config.toml
n_layer = 8
d_model = 256
n_head = 4
n_kv_head = 4
head_dim = 64
d_mlp = 1024
vocab_size = 4096
activation = "swiglu"
norm = "rmsnorm"
norm_place = "pre"
norm_eps = 1e-05
positions = "rope"
rope_base = 10000.0
rope_fraction = 1.0
qk_norm = false
attn_scale = 0.125
bias = "none"
tie_embeddings = true
parallel_block = false
init = "normal"
init_std_qkv = 0.0283
init_std_o = 0.0
init_std_up = 0.0283
init_std_down = 0.0
optimizer = "soap_variant"
lr = 0.00343
beta1 = 0.95
beta2 = 0.95
weight_decay = 0.05
lr_head = 0.00724
grad_clip = 0.5
warmup_steps = 200
schedule = "wsd"
decay_fraction = 1.0
decay_shape = "linear"
final_lr_fraction = 0.0
batch_tokens = 65536
seq_len = 512
doc_mask = true
train_tokens = 410200000
steps = 6260
dataset = "wikipedia_en"
Each number is 128 + 24 x the weight over the matrix's rms, rounded and kept within 0 to 255. Layers, rows and columns count from 0.

# layer 3 MLP gate, 1024x256, rms 0.125, rows 516-533, columns 128-255
[[139 130  67 138 117  67 106 118 131  95 135 163 112 160 146 158 135 113  99 157 127 122 109 152 137 121 142 107 152 146 155 162 126  96 130 134 102 146 127 175 196 102 133 157 141 129 130 101 123 135 117 128 133 118 143  82 143 147 120 114 135 140 134 130 133 139 148 103 113 156 121 124 114 154 162 141  92 127 123 104 127 130 105 127 135 124 134  96  99 105 130 155 151 162 124 119 122 143  90  80 124  92 163 194 104 100 126 150 112 132  69 100 134 135 149 184 132 100 163 127 140 107  80 115 135 164 103  75]
 [129 150 114 128 123 109 134 106 139 152 151 119 151 134 122 130 133 150 153 127 165 103 146 158  84 159 120 141  93 104 118  87  88 156 108 130 157 159 136 106 125 125 146 140 139 135 105 106 176 144 141 144  98 125 128 141 174 102 113 163 140 124 130 118 120 156  97 134 156 126 192  75 131 120 120 127 110 162 142 142 143 157  80 132 164 142 149 131 138 140 147 103  67 127 150 161  98 103 108  94 108 125  99 164 134 120  92 119 159 111 114 114 196 173  58 120 152  95 144 123 130 170 131 127 119 106  90  86]
 [102 110 121 193 107 129 107 153 150  92 199 150 143 184  83 120 117 171 136 109 147 125 104 123 135 112 134 143 150 146  90 132 165 121  85 131 136 108 132 160 104 137 167 131 160 145 133 116 114 116 104 175 128 118 122 147 136 122 112 134 140 111  86  98 148 111 103 211 156 126 141 123 117 127 115 119 157 145 126  87 168  95 104 139 125 153 129 147  39 106 167 134  77 120 132 168 133 133 128 117  72  93 153  73 127 106 122 123 141 112 112  94 106 138 128 139 141 135 150 124 159 121 125 102 110 104 118  99]
 [150 131 115 137 143 159 111 101 114 164  92 102 105 189 165 118 109 177 104 146 115 102 122 109 122 109 129 112 147  73 108 152 135 121 185 140 113 146  87 128 149 139 151 144 132 141 126 112  78 164 101 129 118 130 127 158 134 161  93  85 101 150 123 105 102 156  82 165 126 157  94 133 112 112 143 104 125 123 126 128 154 120 113 147 110 153 105 119 156 152 112 104 166 147 157 138 149 113 117 154 116 118 128 132 182 140 141 134  97  76  96 142 169 126 106 146  96 168  92  75 100 101  88 126 154 145  93 135]
 [124  63 139 131 134 159 102 118 140 158 127 158 122 112 147 162 112 117 151 131 145 129 124 165 135  85 112 105  79 134 144 120 122 103 178  92  99 162 121  82 114 135 102 110 139 115 122  81 118 147 103 158 136 134 194 149  91 129 129 118 117 147 140 159 127 125 130 124 170 157 130 153 158 151 172 159 105  93 164 138 154 116 157 137 125 140 130 138 130 115 124 138 127 115 158 109 150 135 159 162 109 119 131 122 113 128 113 126  97 119 147 106  77 131 114 136  93 142 153 112  74 127 149 160 123 120 126 125]
 [143 144 120 112 120 125 137 149  82  88 112  85 143 116 139 169  65 113 122 124 139 136 195 133 121 102 136 140 125 137 189 147 160 144 158 100  85 150 165 133 125 129 180 129  99 173 146 154 135 107  92 128 149 101 118 154 147 109 161 131  79 142 122 159 118 193 120 132 118 194 137 110 130 124 122 154 127 145 141 127 160 180 125 158 119 123 155 103 128 190 104 128 128 135 150 136 170 129 176 143 151 146 105 141 166 131 134 133 111 136 151 162 109 124 144 125 157 162 119 119  70 118  94 109 151 178  97  70]
 [124 142 154 142 110 145 119 123 151 123 148 128 148 136  72 130 132 111 148 104 141 145 138 184 134 134 170 124 145 104 161 138 121 123 151 133 165 150 157 100 101 103 131 108 153 117  98 157  80 159 178 148 146 131  89 150 124 162  99 192 146 159  77 145  80 115 142 103  99 120 105 129 108 168 141 124 176 141 114 121 121 137 137 143 110 104 112 121  97 127  53 129 143  96 181 150 103 152 103 132 125 158 120 102 130  96 105 136 105 162 168 133 139 113 114 108 113 109 130 140 147 143 103 144 129 130 104 125]
 [160 192 168 111 118 132 141 138 134 140 152 123 144 127 140 124 131 135 137 135 160 136 120 136 126 155 147 126 123 108 136  80 103 156 114  86  81 129 126 116 159 156 110 119 102 168 126 141 136 107 121 169 181 151 116 133 134 119 148 154 138  82  96 149 132 125  98 112 186 141 109  92 121 132 100 115 125 108 122 161 158 102 123 130 117 122 141 113 118 159  63 112 148 161 114  71 129  96 163 107 150 169 141 114 102  85 110 153 153 131 132 145 123 154 127 128 138  99 137 121 116 149 152 138 118 100 105 127]
 [110 127 115 117 112 131 120 102 119 151 109 131 124 121 156 135 108 124 126 126 171 100  96 147 139 140 104 148 119 131 105  97 169 133 128 111 117 121 129 123 121 162 177 103 113 123 148  73 149 119 160 164 126 105  85 133 130 115  97 150 126 117 118 103 103 159 123 117 144 142 125 105 126 120  95 143 140 131  63 155 135 108 145  85 204 147 133 118 113 151 140 141 140 120 164 135 139 130 145 105 151 151 140 129 140 109 136  92 100  88  99 128 123 130 135 145 100  74 106 127 130 101 158 130 140 187 134 109]
 [131 131 154 115 147  80  78 146  91 110 153 146  91 140 116 122 152 118 120  71 126 128 168 140 116  88 119 140 151 114 134 143 128 158 195 148  92 103 123 138 118 106 137 148 113 125 149 133 104 120 139 146 160  85  90 123 128 100 140 111 141 143 118 104 118 125 106 133 106 120 136 155 169  91 125 138 139 165 158 124 161 142 166 149 162 159 123 121  77 162 165 131 128 122 122 110 126 128 173 180 133 106 106 114 153 145  63 121 156 125 169  67 117 136 162 141 128 127 105 130 139 134 127 159 150  94 105 113]
 [119 108 110 126 124 119 103 119  82 122 124  90 168 152 123 104 142 127 114 120  53 102 160 128 162 117 107 106 132 164 142 137 130 113 147 119 119  93 169 162 168 187 113 130  93 123 131 105 116 154  88 135 125 118 124 133 120 103 150 121  70 116 119 139 102 139 118 133 153 146 103 128 139 137 101 126 120 164 111 126 120 102 111 125 115 138 126 190  93 142 156 141 143 132 102 134 112 116 159 110  98 116 108 105 141 105 162 183 104 142 146 114 128 140 150 132 161 144 110 108 116 141 162  70 151 160  84 112]
 [157 139  80 131 172 143 165 127 135 149 116 127 158 123 111  76  96 103 107 112 155 123 129 151 166 123 131  71 126 104 120 120 114 128 130 132 105 150 112 181 153  97 121 139 135 128 114 112 142 106  90 151 121 141 149 158 140 119 127 122 154 146 115 171 118 122 192 166 138 100 159 117 187 101 137 100 104 103 146 121  88 126 151 167 141 146 115 129 141  73 131 146 137 145 118 147 151 134 142 155 157 133 151 125 120 113 104 124 144 116  87 111 127 109 123 136 134 151 168 118 151 148 123 112 114 123  94 122]
 [143  94 138 100 145 149 123  95 146 145 131 177 106 105 132  87 149  91 116  99 111 143 154  84 139 142 114 110 157 159 127 150  98 124 119 145 129 132 160 133 117 135 109 140 123 149 141 153 129 137 137 139 124 124 136 152 165 112 111 158  99  84 123 172 193 127 122 114 149 173 133 142 118 144 136 127  85 125  95 153 142 116 159 111 143 136  95 153 130 114 125 125 177 133 110 123 126 126 138 114 164  89 101 144 126 125 138 133 115 146 135  95 119 118 126 112 122 174 146 109 139 125  76 153 122 161 138 116]
 [109 147 102 136 121 125  95 125 182 145 169 156  91 106 104 119 102 128 130 101 169 166 144 159 101 137 110 109  97 123 103 118 129 140  74  79 132 128  83 127 105 118 168 122 104 117 110 121 137  94 173 139 150 119 127  94 119 127 118  95 116 104 118 100 115 119  94 131 155 124 137 113 115 133 124 106 118 122 141 134 149 136 129 146 167 135 154 144 108  88 131 142 139 131 101 151 138 145  94  99 123  90 135 130 139 150 105 118 125 101 156 130 136  93 146 143 114 143 127 163  97 147 150 125 153  92  71 130]
 [137 102 131 113 102 109 144 111 105 108 127 129  94 107 103 127 128 150 124 120 116 104 104 137 163  88 123 118 155 134 110 135 109 111 169 112 129 151 122 141 159 150 137 118 117  51 124 194 125  92 162 141 183 149 113 135 139 135 130 122 132 105 132 115 108 133  75 125 142 140 147 128 111 128 146 132 129 133 175 153 122 185 104 160 122 140 114 131 123 128 105 140 150 104 130  82  84 141 137 135 119 137 148 138 118 120 140 111 148 117 134 130 124 113 138 123 133 103 100 130 129 122 119 149 110 110 134 110]
 [118 140 150  92  83 127 125 109  94 103 201 139 161 175  58 131 126 135 125 165 124  84 149 154 150 149 144  96 126 123 166  91 114 150 125 110  94 149 117 155 118 113 132 130 166 112 105 129  65 118  96 133 129 149 138 153 158 174 132 154  83 119 138 131 113 136 133 160 167 157 154 140 129 136 135 135 123 138 168 123 114 143 122 123 143 125 128 149 127 118 152 154  94  99 157 117 165 120 136  87 130 165 129 156  79 115 115 127 107 143 155 116 166 116 134 125 124 143 135  90 166 112 104 158 114 103 136  89]
 [121 128 163 201 108 106 157 131 137 117 119 144 159  68 120 129 138 139 126 127 143 153 144 126 108 162 140  95 128 133 162 145 105 110 129 141 106 110 109  99 114 150  91 142 160 143 152 102 119  97 144 142 146 121  98 137  85 122 128 117 164 128 124 115 108 163 134 142 104 110 145  74 133 149 149  96 105 126 102 108 145 133 160 109 107 128 145 164  92  92 134 124 120 130 139 157 154 102 115 122 135 153 161 125 134 125 118 100 146 164 104 151 142  96  94 163  93 124 137 136 132 120 111 123 143  92 112 113]
 [114  98 107  99 113 146 116 106  94  81  76 120 114 108  72  89 151 132  85 141 128 122 122 138 109 154 132 111 120 110  91 113 124 146 118 140 118 146 150 127 123 105 132 165 156 171 151 183 116 139 145 116  98  80 129  68 147 146 137 125 148 128 126 131 119 141  68 117 155 141  82 128 162  98 102 162 103 140 108 185 127 108 117 184 151  69 124 142 158 121 113  91 158  78 130  69 151 114 115 126 147 131 134 103 127 124 143 118 112 121 113 140 153 117 110 138 144 137 112 148 115 126 119 115 132 132 128 159]]
# layer 3 MLP up, 1024x256, rms 0.127, rows 516-533, columns 128-255
[[135 191 137  99 141 171 111 126 104 150 104 102 117 131 173  79 100 120 133 161 113 112 145 140 148 159 138 142 133 106 120 129 124 165 119 117 163 117 135 111 123 134 143 160 130 174 136 117 113 133 161 144 138 137 119 143 150 156 124 124 141 120 129 105 119 112 105 139 119 115 155  98 141 135 126 140 146 174  98 107 147 134 155 155 115 145 122 114 131 133 120 109 170 147 166 145 144 108 124 136 137 104 110 135 177 116 110 160 128 108 154 128 143 102 121 161 149 156 133 160 109 129 132  94 118 121 145 137]
 [131 118 144 136  87 129 116 160 163 174 146 133 166 117  85 119 101 123 144 130 108 129 122  95  83 171 116 129 122 122 116 163  94 122 128  69 144 138 121 130 125  66 148 116 149 121 117 145 135 106 138 161 137 111 129 148 165 124 132 149 138 148 132 126  91 127  92 115 156 120 179 100 110 109 129 151 112 115 146 118 128 103 100 112 169 119 123 151 115 107 122 113 126 112 124 159 139 134 122 145 145 140 132 162 126 138 143 151 109 117 126 133 145 171 102  69 137 120 100 142 120 147 146 134  98 109 157 147]
 [ 88 103 150 139 145 158 154 148 126  89 138 153 155 143 127 117  94 177 123 133 137 149  60 143 133 157 115 122 126 129 128 163 125 126 133 153 103  68 137 168  77 154  89 129 156  93  80 161 117 137 118 128 112 118 135 141 128 125 117 137 181 130 105  93  94 182 140 165 110 104 138 129 102 141 135 111 147 137 133 109 161 135 152 122 120 147 128  94  85 131 161 141 135 155 118 155 128 182 118  81 161 111 143 113 152 153 123 128 112 135 127 124 123 136 119 119 135  86 147 105 135 113 114 158 110 140 163 134]
 [137 167 117 128 125 152 139 106 116 119 138 136 119 135 115 145 105 138 157  86 141 124 136 133 135  83  99 118  97 174 164  80 124 134  94 122 123 180 148 127 120 142 119 125 125 140 115 114 116 134 144 152 123 146 127  89 112 173 125 149 151 143  98 154 203 192 154 107 143 105 157 119 108 148 160 144 160 135 108 121 124 110 153 150 131 107 116 151 116 132 125 147 109 121 123  86 124 136 163  96 137 122 122 159 133 155 128 122 131 149 144 140 102 123  84 111 122 113 101 153  72 135 165 142 129 106  94 111]
 [ 90  73  84 152 122 134 166 124 153 138 156 163 114 126 142 147 147 112 128 159 155 116 150 147  83 117 144 116 134 151  92 140 157 117 167  91 111  84 110 150 174 121 111 121 141  94 190 105 130 160 142 115  94  85 146 154 140 101 122  78 144  95 122 130 142 120 169 139 128 145 151 106 122 164 164 160 116 130 132 143 133 150 119 141 122 118 129 125 139 116 122 148 112 113 118 106 138 114  90 121  88 105  85 146 156 148 157 123 138 138 150 105 139 111 121 115 125 162 111 132 131 145 153 200 132 125 121 167]
 [ 98 162 142 122 110 121 181 155 105 151 138 130  70 137 147 169 106 115 154 151 116  78 142 133 125 106 119 114 117 154 184 107 116  99  93  99 144 130 120 143 128  95 133 149 119 103 182 132 156 155 165  84 108 140 126  84 121 103 111 127 151 143 159 120 130 180 145 159 164 190 165 174  73 112  81 132 150 132 140 120 125 171 125 108 157 192 153  88 116 150 153  96 118 113 115 137 142 146 139 126 153 146 130 126 164 119 115 136  98 103 126 146 136  90 163 150 112 160  76 134  75 115 130 160 100 139 106 111]
 [112 102 149 132 144 126 167 134 126 127 114 167 155  88 133 130 128 116 100 114 135 108 112 126 150 152 155 178 132  96 134 139 144 134 149 145  85 130 165 142 138 139 143 126  93 141 133 109 144  93 157 122 200 164 149 161 148 113 105  84 112 131  69 139 116 100 130 131 130 147 160 159 115 116  98 135 107  74 136  95 125  89 140  97 110 111 141 132 129 138 100 128  92  87 121  97  96 125 139 110 137 110 117 126 123 118  91 106 113 112 111  64 120 149 161 142 140 165 186 128  81 132 139 133 143 135 127 126]
 [123 111 142 109 143  82 150 116 153 141 119 118  63 118  86 111 139 144 133  78 148 148 143 194 155 111 144 107  71 124 134  97 149  84  54 150  93 109 125 144 105 149 115 135 139 163 109  98 124  90 103 115 132 105 161 142 169 120 139 106  94 121  78 121 110 109 115  92 190 170 118 149 137 108 118 100 128 110 106 125 170 111 100 139 121  68 131 127 147 106 125 118 172 129 126  99  76 162 111 170 134 137 126 109  80 147 122 140 112  74 142 111 169 109 135 125  87 119 116 174  73 150 128 175 147 126 124 147]
 [138 102 113 119  91 208 126 152 135 129 143 112 142 128 132 101 149 119 143 109 124 148 118 107 127 143 134 130 142 122 138 164 145 184 144 184 131 118 129 114 127  77 162 160 121 142 106 133  99 121 136 137 109 145 127 154 157  96 113 140 102 157 135 128 177 134 130 137 145 115 106  98  93  95 134  98 135 172 105 130 102 130 100 133 137 106 158 152 121 126 122 121 158 153 116 149 112 159 166 138 136 120 110 145 165 137 124 123 132  85 156 121 119 117 183 143 145 178 142 125 110 135 123 108 108  97  96 162]
 [141 128 145 161  99  98  99 139 187 130 148 130 138 113 111 164 149 118 101 191 106 112 103 139 167 166  94 141 102 162 121 136  95  91  93 115 116 121 154 148 147 121 117 156 172 131 100 104 133 173 136 144 145 112  94  96 114 143 130 119 115 128 121 138 117 159 161  90 112  99 104 130 143 136 174 107 117 143 128 150 158 137 170 152 142  94 103 157 161 127 171 114 105 139 179  99 121 158  98  95 153 152  85  98 126 127  93  95 172 121 143 123 151 141 108 140 121 162 138 135 122 131 138 133 121 118  81 123]
 [122  83 165 153  99 108 101  81  99 132 127 153 143 123 109 140 114  91 142  91 130 104 172  92 137  79 143 139 146 130 157 112 153 153 174 162 123 135 118 146 151 145 102 128 115 108 216 127 119  84 103 114 175 120 137 122 129 110 122 103 140 185 151 136 141 102 106 131 126 104 149 167 123 171 135 130 111 148 101 149  88 113 124 171 138 126 109 160 130 127 138 157 115 135  98 138 146 169 125 150 138 114 113 120 151 167 108  89 128 132 133 124 102 117 117 153 122 175 127 143 109 116 115 141 132  98 138 157]
 [114 100 157 144  93 115  93 131 108  89 126 127 143 186 118 181 159 159 153 112 110 125 100 148  97 103 157 175 159 142 151 128 162 142 142 128 160 133 119 128 130 149 105 106 124 153 163 128  90 143 135 101 147 115  91 131  99 142 132  83 112 145 138 132 105 116 103 110 127 129 156 167 110 147 122 164 170 127 129 147 162 135 114 118 124 136 126 138 110 125 115 110 112 153 120  91 116 142  78 101 136 122 140 121 131 116 114  98 121 141 146 135 131 146 127 164 126 107 117 155 134 125 141 141 129 128 106 140]
 [159 123 113 108 130 128 143 116 135 156 108 140  93 158 160 140 143 124  85 164 126 143 128 154 136 149 121 113 107 147 135 170 129 100 141 150 107  94 141 100 109 137 117 147 150 154 138 145 141  97 127 125 134 151 130 111 117  80 137  95 114 142 114 163 103 117 141 136 170 141 111 148 106 117  68 109  92 174 145 133 117 101 137 159 130 162 119 127  82 122 162  96 119 156 125 116 149 148 120 126 154 119 151 142 125 148 119 158 121 153 137 145  74 114 136 132 144 132 116 132 160 125  86 150 158 164 131 104]
 [124 109 146 159 110 133 142 121 115 105 135 138  91 142 133 117  81 115  98 123 137 113 126 158 109 120 100  71 145 135 151 146 103 128 123 120 127  86  95 121 143 163 159 151 117 143  93 125 102  95 130 126 119 142 117 107 138 119  91 145 134 157 167 176  94 134 128 134 145 142  89 121 101 110 131 135 114  89 127 118 153 114 105 174 130 158 155 114  58 162  97 164 144 122  97 119 112 123 147 111 126 142 107 150 146 128 160 140 126 131 110  79 131  86 122 102 200 130 124 120 126  90 128 126 124 120 103 139]
 [113 135 124 153 130  93 116  67 107 152 144 143 136 121 112 145 153 107 108 145 144 129 162 135 140 125 109 138  81 103 111 142 130 112  79 116 158  94 151 138 122 135 118 153 116 152 117 106 187 124  97 137  71 149 154 119  86 104 150 133 159 139  84 136 119 124 141 122 139 151 104 109 105 145 149 105 138 114 118 120 112 131 125 126 162 127 135 124  97 129 137 129 142 162 141 109 116 129 104 149 136 124 127 132 153 143 109 132 121 125 127 115 153 148  86 121 135 170 153 156 130  83 135 141 119 147 137 147]
 [127 139 117  84 161 106  96 140 127 107 116 135 138 138 112 122 149 127 159 149 146 152 111 123  81 130 136 116 113 151 139 155 145  74 148 126 156 106  93 151 145  58 100 155 141  99 126 134 131  60 123  91 147 118 133 139 145 132 126 118 112 108 102 135 111 129 107 126 163 108 140 154 118 152 116 137 117 113 107 148 143 153 129 147 129 102 158 119 155 123 138 120 121 137  69 118 112 109 150 138 100  70 138 154 113 153 122 132 160 127 182 117 109 120 136 161 168 105 103 116 140 129 121  80 140 108  59 125]
 [124 125 118 109 169 136 111 102 123 140 156 100  98 146 142 105 119 120 126  97 118 110 137 108 118 111 110 190 150 116 119 146 149 128 114 127 166 122 124 180 155  56 170 109 138 108  91 108 166 128  67  97 133 118 136 118 187 173 150 135 116 139 111 133 160 137 123 180 127 113 116 171 140 109 159 116 109 138 127 137 126  98 116 148  96  94 136 124 180 122 155 149 123 114 103 137 135  85 108  97 148 131 108 121 153 133 124  84 115 127 110 119 143 123 114 123 115 122 121 139 127 151 131 117 150 135 115 155]
 [122 125 141 157 114 147 157 141 116 130 158 112 141 127 135 145 108 134 108 132 114  70 105 131 133 174 110 158 145 111 115  75 118 160 107 134 154 135 118 124 158 108 105 150  94 130 124 146 117  69 103 121 127 102 141 119 127 108 153 177 100 124 149  83 148 104 133 126 131 142 132 133 130 104 152  76 129  78  68 115 144  91 180 164 150 150 135 108 134 147 143  82 144 126 132 140  90 132 108 137 126 161 138 137 132 100 155 114 132 127  55 135 116  97 125 121  99 123 111 132 131 146 173 120 122 112 175  98]]
# layer 3 MLP down (transposed), 1024x256, rms 0.115, rows 516-533, columns 128-255
[[138 113 134 116 150 127 121 140 137  94 158 152 111 123 124  97 133 152 111 106 133  98 127 134 132 155 145 118 110 139 162 158 105 143 150 183  95 132  98 156 141 112 154 153 189 147 141 136  85 153 152 140  81 128 102 144 144 187 113 122 115 136 155 128 123 103 188  70 137 136 175 132 136 105 176  99 116 139 144 161  90 180 156 111 102 155 122 114 124 135 144 129  91 133 174 114 127 116 101 121 106 115  81 163 127 144 163 120 122 133 131 163 178 126 140 120 151 161 151  89 118 115  97 129  96 125 120  94]
 [141 111 112 101  95 138 142 136  99 168 116 144 104 146 125 154 141 100 104  94 103  90 159 126  89 125 143 109 195 141 154 176 153 126 148 100 157 109 132 102 116 103 130 118 147 128 113 108  88 118 152  83 118 107  90 144 115 104 131 109 124 120 101 107  98  95  98 113 141 154  93 163 129 177 135  99 172 105 144 144 162 134 122 125 103 139 127 164 122 162 109 126 148 123  82 131 146 152 126 158 145 121 115 155 119 145 160 162 135 144 107 100 128 151 102 124 145 154 141 120 124 110 103  84 168 102 132 143]
 [133 128 189 134 127 139 160  77  94 126 108 114 106 139 116 124 130 122 134 102 123 132 109 112  81  98 127 122 115 139 148 113 165 137  95 144 163 118 105 112 143 133 136 122 156 134 140 139 163 140 136 174 127 127 127 168  98  67 130 119  71 121 117 120 137 112 137 150 114 126 105 136 158 129  99 120  99 156  98 156  76 121 132 103 118 161 152 121 125 140 115 113 146 169 119 130 133 149 134 124 161  88 142 127 177 148 158 151 167 113 153 126 125  82 117 124 148 148 160 110 169 151 129 152 159 164 100  97]
 [121 120 157  95 144  66 113 128 143  87  97  94 116  89 147 105 107 132  85 132 120 126 127 104  81 119 138 146 151 134 107 126 111 182 151 140 129 146 120 165 102 131  98 113 136 140 122  76 107 137 142 148 135 103  77 146 140 152 152 142 150 146 114 146 132 146 108 134 143 169 131 125 175 154 126 115 153 121 133 187 158 121  97 109 119 166 126  82 166 121 133 121 139 125  87 134 106 119  99 138 131 149 185 186 122 130 152 117  99 134 115 123 162  78 134 121 115 139 121 150 108 115 165  95 132 128 169 150]
 [157  82 125 179 120  89 106 136 143 160 102 156  95  93 158  60 150 163 136 139  83 106  96  93 168 142 117 162 175 144 100  89 109 148 118 130 137 119 165  80  95 165 129 102 138 162 124 127 144  91 157 146 120 188 148 141 135 124 132  74 158 122 109  92 156 124 160 133 125 118 152 117 115 159 115 104 142 159  98 160 134 164 116 149 161 127 133 106 142 152 129 165 127 137 140 148 128 139 128 160  89 128 125 108 170 130 159 122  97 130 160 134 114 128 113 148 106 121 169 124 140 111  87 136 141 133 110  85]
 [129 131 106 160 126 151 131 135  46 155 108 144 120  89 156 101 120 171  99 131 147 104 127 140 118 127  86 125 166 156 108 126 125 126 138  91 135 126 156 162 134 148 144 181 135 162 150 149 124 103 122 124 117 123  98 152 158 113 104 138 148 126 137 131 102 137 101 144  96  93 126  75  97 148 149 183 118 132 123 137 148 107 161 129 140 112 103 166 121 123 157 146 121 130 175 142 122 135 131 120 163 104 107 164 115 101 138 100 130 136 134 158  97  82  83 112 130 130  80 118 141 133 105 138 136 162  91 144]
 [166  95 125 110 133 106 157 160 122 117 105 153 132 117 127 122 132  90 132  89 145 159 145 118 138 127  93 151 140 156 135 157 133 150 117 179 141 102 156  83 112  91 147 106 139 133 128 168 103 172 138 117 130 104  72 170 115 119 109 118 133 116 107 150 104 143 141 141  90 173 118 110 132 107 109 144  85 153 109 136 139 124 112 117 131 141 108 119 117 130 146  89 135 160 115 128 136 128 143 129 166 115 117 104  86 165 117 129 116 168 143 126 186 133 162 112 121 155 136 126 162 157 127 131 111  37 112 113]
 [108 146 162 108 141  97 131 149 127  96  99  82 136 126 122 107 131 146 129 111 120 115 131 165 135 136 176 129 144 121 164  95 116  68  80 136 131  84  93 162 115 139  91 126  87 157 146 129 130 105 147 113 108 151 102 168  82 125 119 130 125 129  58 118 113 149 147  93 135 158 124 102 144 154 149 133 106 128  91 106 129 122  96 121  97  87 111 113 167  80 104 162 147 153 161 168 110 124  85  82 201  88 222 114 146  82 146 141 120 144  92 136 110 121 114 146 127 169 128 112  99 154 121 148 165 136  83 126]
 [115 114 117 174 146 126 142 182 108  99  97 148 121  69  98 109 161 132 122 136  86 127 149 147 105 120 142 138 181 124 139 122  70 140 170 149 151 140 120 129 161 109  87 154 181 117 150 134 182 130 101 143 117 142  91 103 128 128 187  96 152 147 132 159 172 160 123 133 154 104 134 107 177 120 135 157 123  90 116 121 122 160 136 145 148 106 145 110 166 145 107 147 123 133 156 155 151 156 120 106 125 141  99 134 205 119 142 161 113 103 103 147 139 104 115 133 120 165 172 178 116 137 110 133 140 147 121 158]
 [ 97 153 120 119 120 136 130 158  83 144 102 124  93 127 125 128 191 158 162 100 114  97 150 153  97 130 129 118 125 106 171  77 100 111 119 153 112 120 109 171  96 119 106  96 129 134 151 129 155  93 144 147 161 134 141 135  86 127 111 131 128 116 192 130  99 134 101 162 128 110 131 123  96 109 111 119 116 132 111 132  75 178 119 129 121 133  92 137 112 123 113 130 156 131 149 151 132 153 134 148 105 154  78 129 122 142 128 154  76 119  76 140 129 161 143 136 116 130 118 162 193 119 185 104 141  94 140 119]
 [105 113 188  87 124 133 123 120 112 145 133 168  90 132 114 122 158 109 141 120 153 125 100 165  93 119 162 145 128 127 101 118 143 131 143 114 104 141 106 116 138 129 177  93 177 135 138 104 117 132 105 120  84 129 149 154 161 140 135 132 116 114 113 108 147 138 128  96 130 138 133 141 171 136 125 147 122 125 140 186 191 141 137 108 159 131 166 159 103 122 150 143 112 102 134 133 134  86  92  99 143 116 128 161 154 125 125 138 135  94 106 141 133  97 107 142 153 138 135 130 150 141 118 119 132  81 169 147]
 [140 112 133 159  98 107  77 121 115 104 112 131 105 133 132 150 179 129 150  58 101 130  87 143 112 139 118 183 145 152 122 144  98 155 120 170 150  99 148 119 140 135 129  74  96 138 159 150  89 106 145 111 126  72 108 123 115 159  95 151 118 139 143 109 103 155 111 102 152 115 132 129 117 159 104 148 134 146 142 133 184 104  91 122 118 120 137 117 124 135 119 102 101 134 139 132 137  83 109 142 108 137 108 136 153 129 109 162  79 132 147 128 148 168 148 148 150 102 114  93 127 108  96 129 127 101 108 189]
 [105  87 183 114 146 171 108 112 106  75 109 140 174 116 107 167 157  92  95  89 161 112 115 163 103 121 112 150 173 146 136 119 129 102 146 140 177 161  94 139 123 109 124 122 143 118 138 113 153 124 131 154 151 124  65 147 114 114 154 126 152 127 127 117 109 123 136 124 125  94  64 128 135 119 161  91 134 144 108 144 133 135 124 113 157 120 136  99 165 124 142 114 124 109 144 134 148 145 153 112 140 125 103 154  97 131 149  85 114 111 125 113 134 112 153 137 145 142 139 105 122 146 131  94 127 106  77 158]
 [113 125 131  70 150 125  93 138  96 157 108 104  72 135  99 140 172 111 110 131  78  86 126 149 134 124 120 167 126 142 158 144 158 111 126 137 126 119 112 128 132  93 125 138 114 150 105  78 135 144 128 121 145 155 147 151 151 155 104 137 124 112  84 169  97 119 114  95 143 138 156  96 147 150 108 108  62 175 126 167 116 156 124 135  84  85 131 123 137 140 176 116 110  82 105 112 142 158 100 152 120 145 100 124 124 159 106  95 111 154 139 157 118 142 103 140 117 155  79 159 101 135  95 155 117 125 144 160]
 [108 112 175 113  99 131 155 112 154  95 122 136 120 170 131 119 161 174 135 156 159 145 116 125 160 152 131 122 129 136 152  97 191 158 144 100 126 152 100 117 122 108 131  81 160 152 145 149  68 138 112 112 176 133 133  99 121 147 128 121 101 131 123 137 110 115 126 149 125  94 135 115 112 140 110 157 132  96 121  98 150 124 145 139 108 112 127 120 114 151 121 128 112  94 163 127 108 161 163 142 114 103 135 101 151 110 134 144 118 145 112 127 119 145 119 133 104 136 168 118 137 136 169 113 103 107 175 147]
 [137 133 137 138 149 117 142 145 118 102  48 114 145 174  87 140 191 124 138 110 160  88 165 137 128 122 132  83 129 120 154 125 119 110 144 115 155 153 123 163 124 145 126 152 127  94 137 143 111 133 113 157 114 118 126 163 180 109 119 116  98 124 160 108 150 151 109 102 136 142 111 128 168 123 128 124  99 136 160 131 129 140 162 158 121 133  78 150 101 121 111 149 106 111  87 130  96 121 140 151 180 142 111 157 120  60 131 149 106  91 128 125 128 152 123 136 138 148 151 135 156  99 135 134 128 109 147 126]
 [ 98 110 145  99 133 130 117  83 145 129 132 133 150 146 117 132 121 148 125 119 132 119 147 120 132 100 126 119 166 130 144 123 158 118 159 164 147 112  87 164 138 123 135 151 129 165 112 117  94 111 132 158  87 140 103  91 110 124 138 123 199 136 141 119 152  86 103 131 169 117 134  93 156 155 139 132 122 110 140 116 180 155 167  98 163 103 119 134 140 125 114 123  88 115 131 133 112 101 108 121 136  88 135 141 150 147 123 107 119 144 144 159 156 108 151 143 101 138 169 109 160 157  77  70  76 140 141 119]
 [137 129  94 131 122 109 138 110 133 144 134 117 141 132 109 174 156 153 132 150 126 146 114 106 106 141 139 120 121 100  97 158 192 122 119  68 122 111 105  72 103 150 131 123 125  66 115 146 125 149 133 145 115 120 119 105 112 160 151 101 125 122 101 157 125 116  94 154 124  79 118 126 117 121 101 128 121 106 108 175 149 116  68 130  83 118 128  93 138  79 154 116 162  97 146 137 168 159 154  87 118 141  93 109 124 128 148 128 161  88  84 128 130 102 111 165 149 143 133 155 128 121 120 115  69 104 142 108]]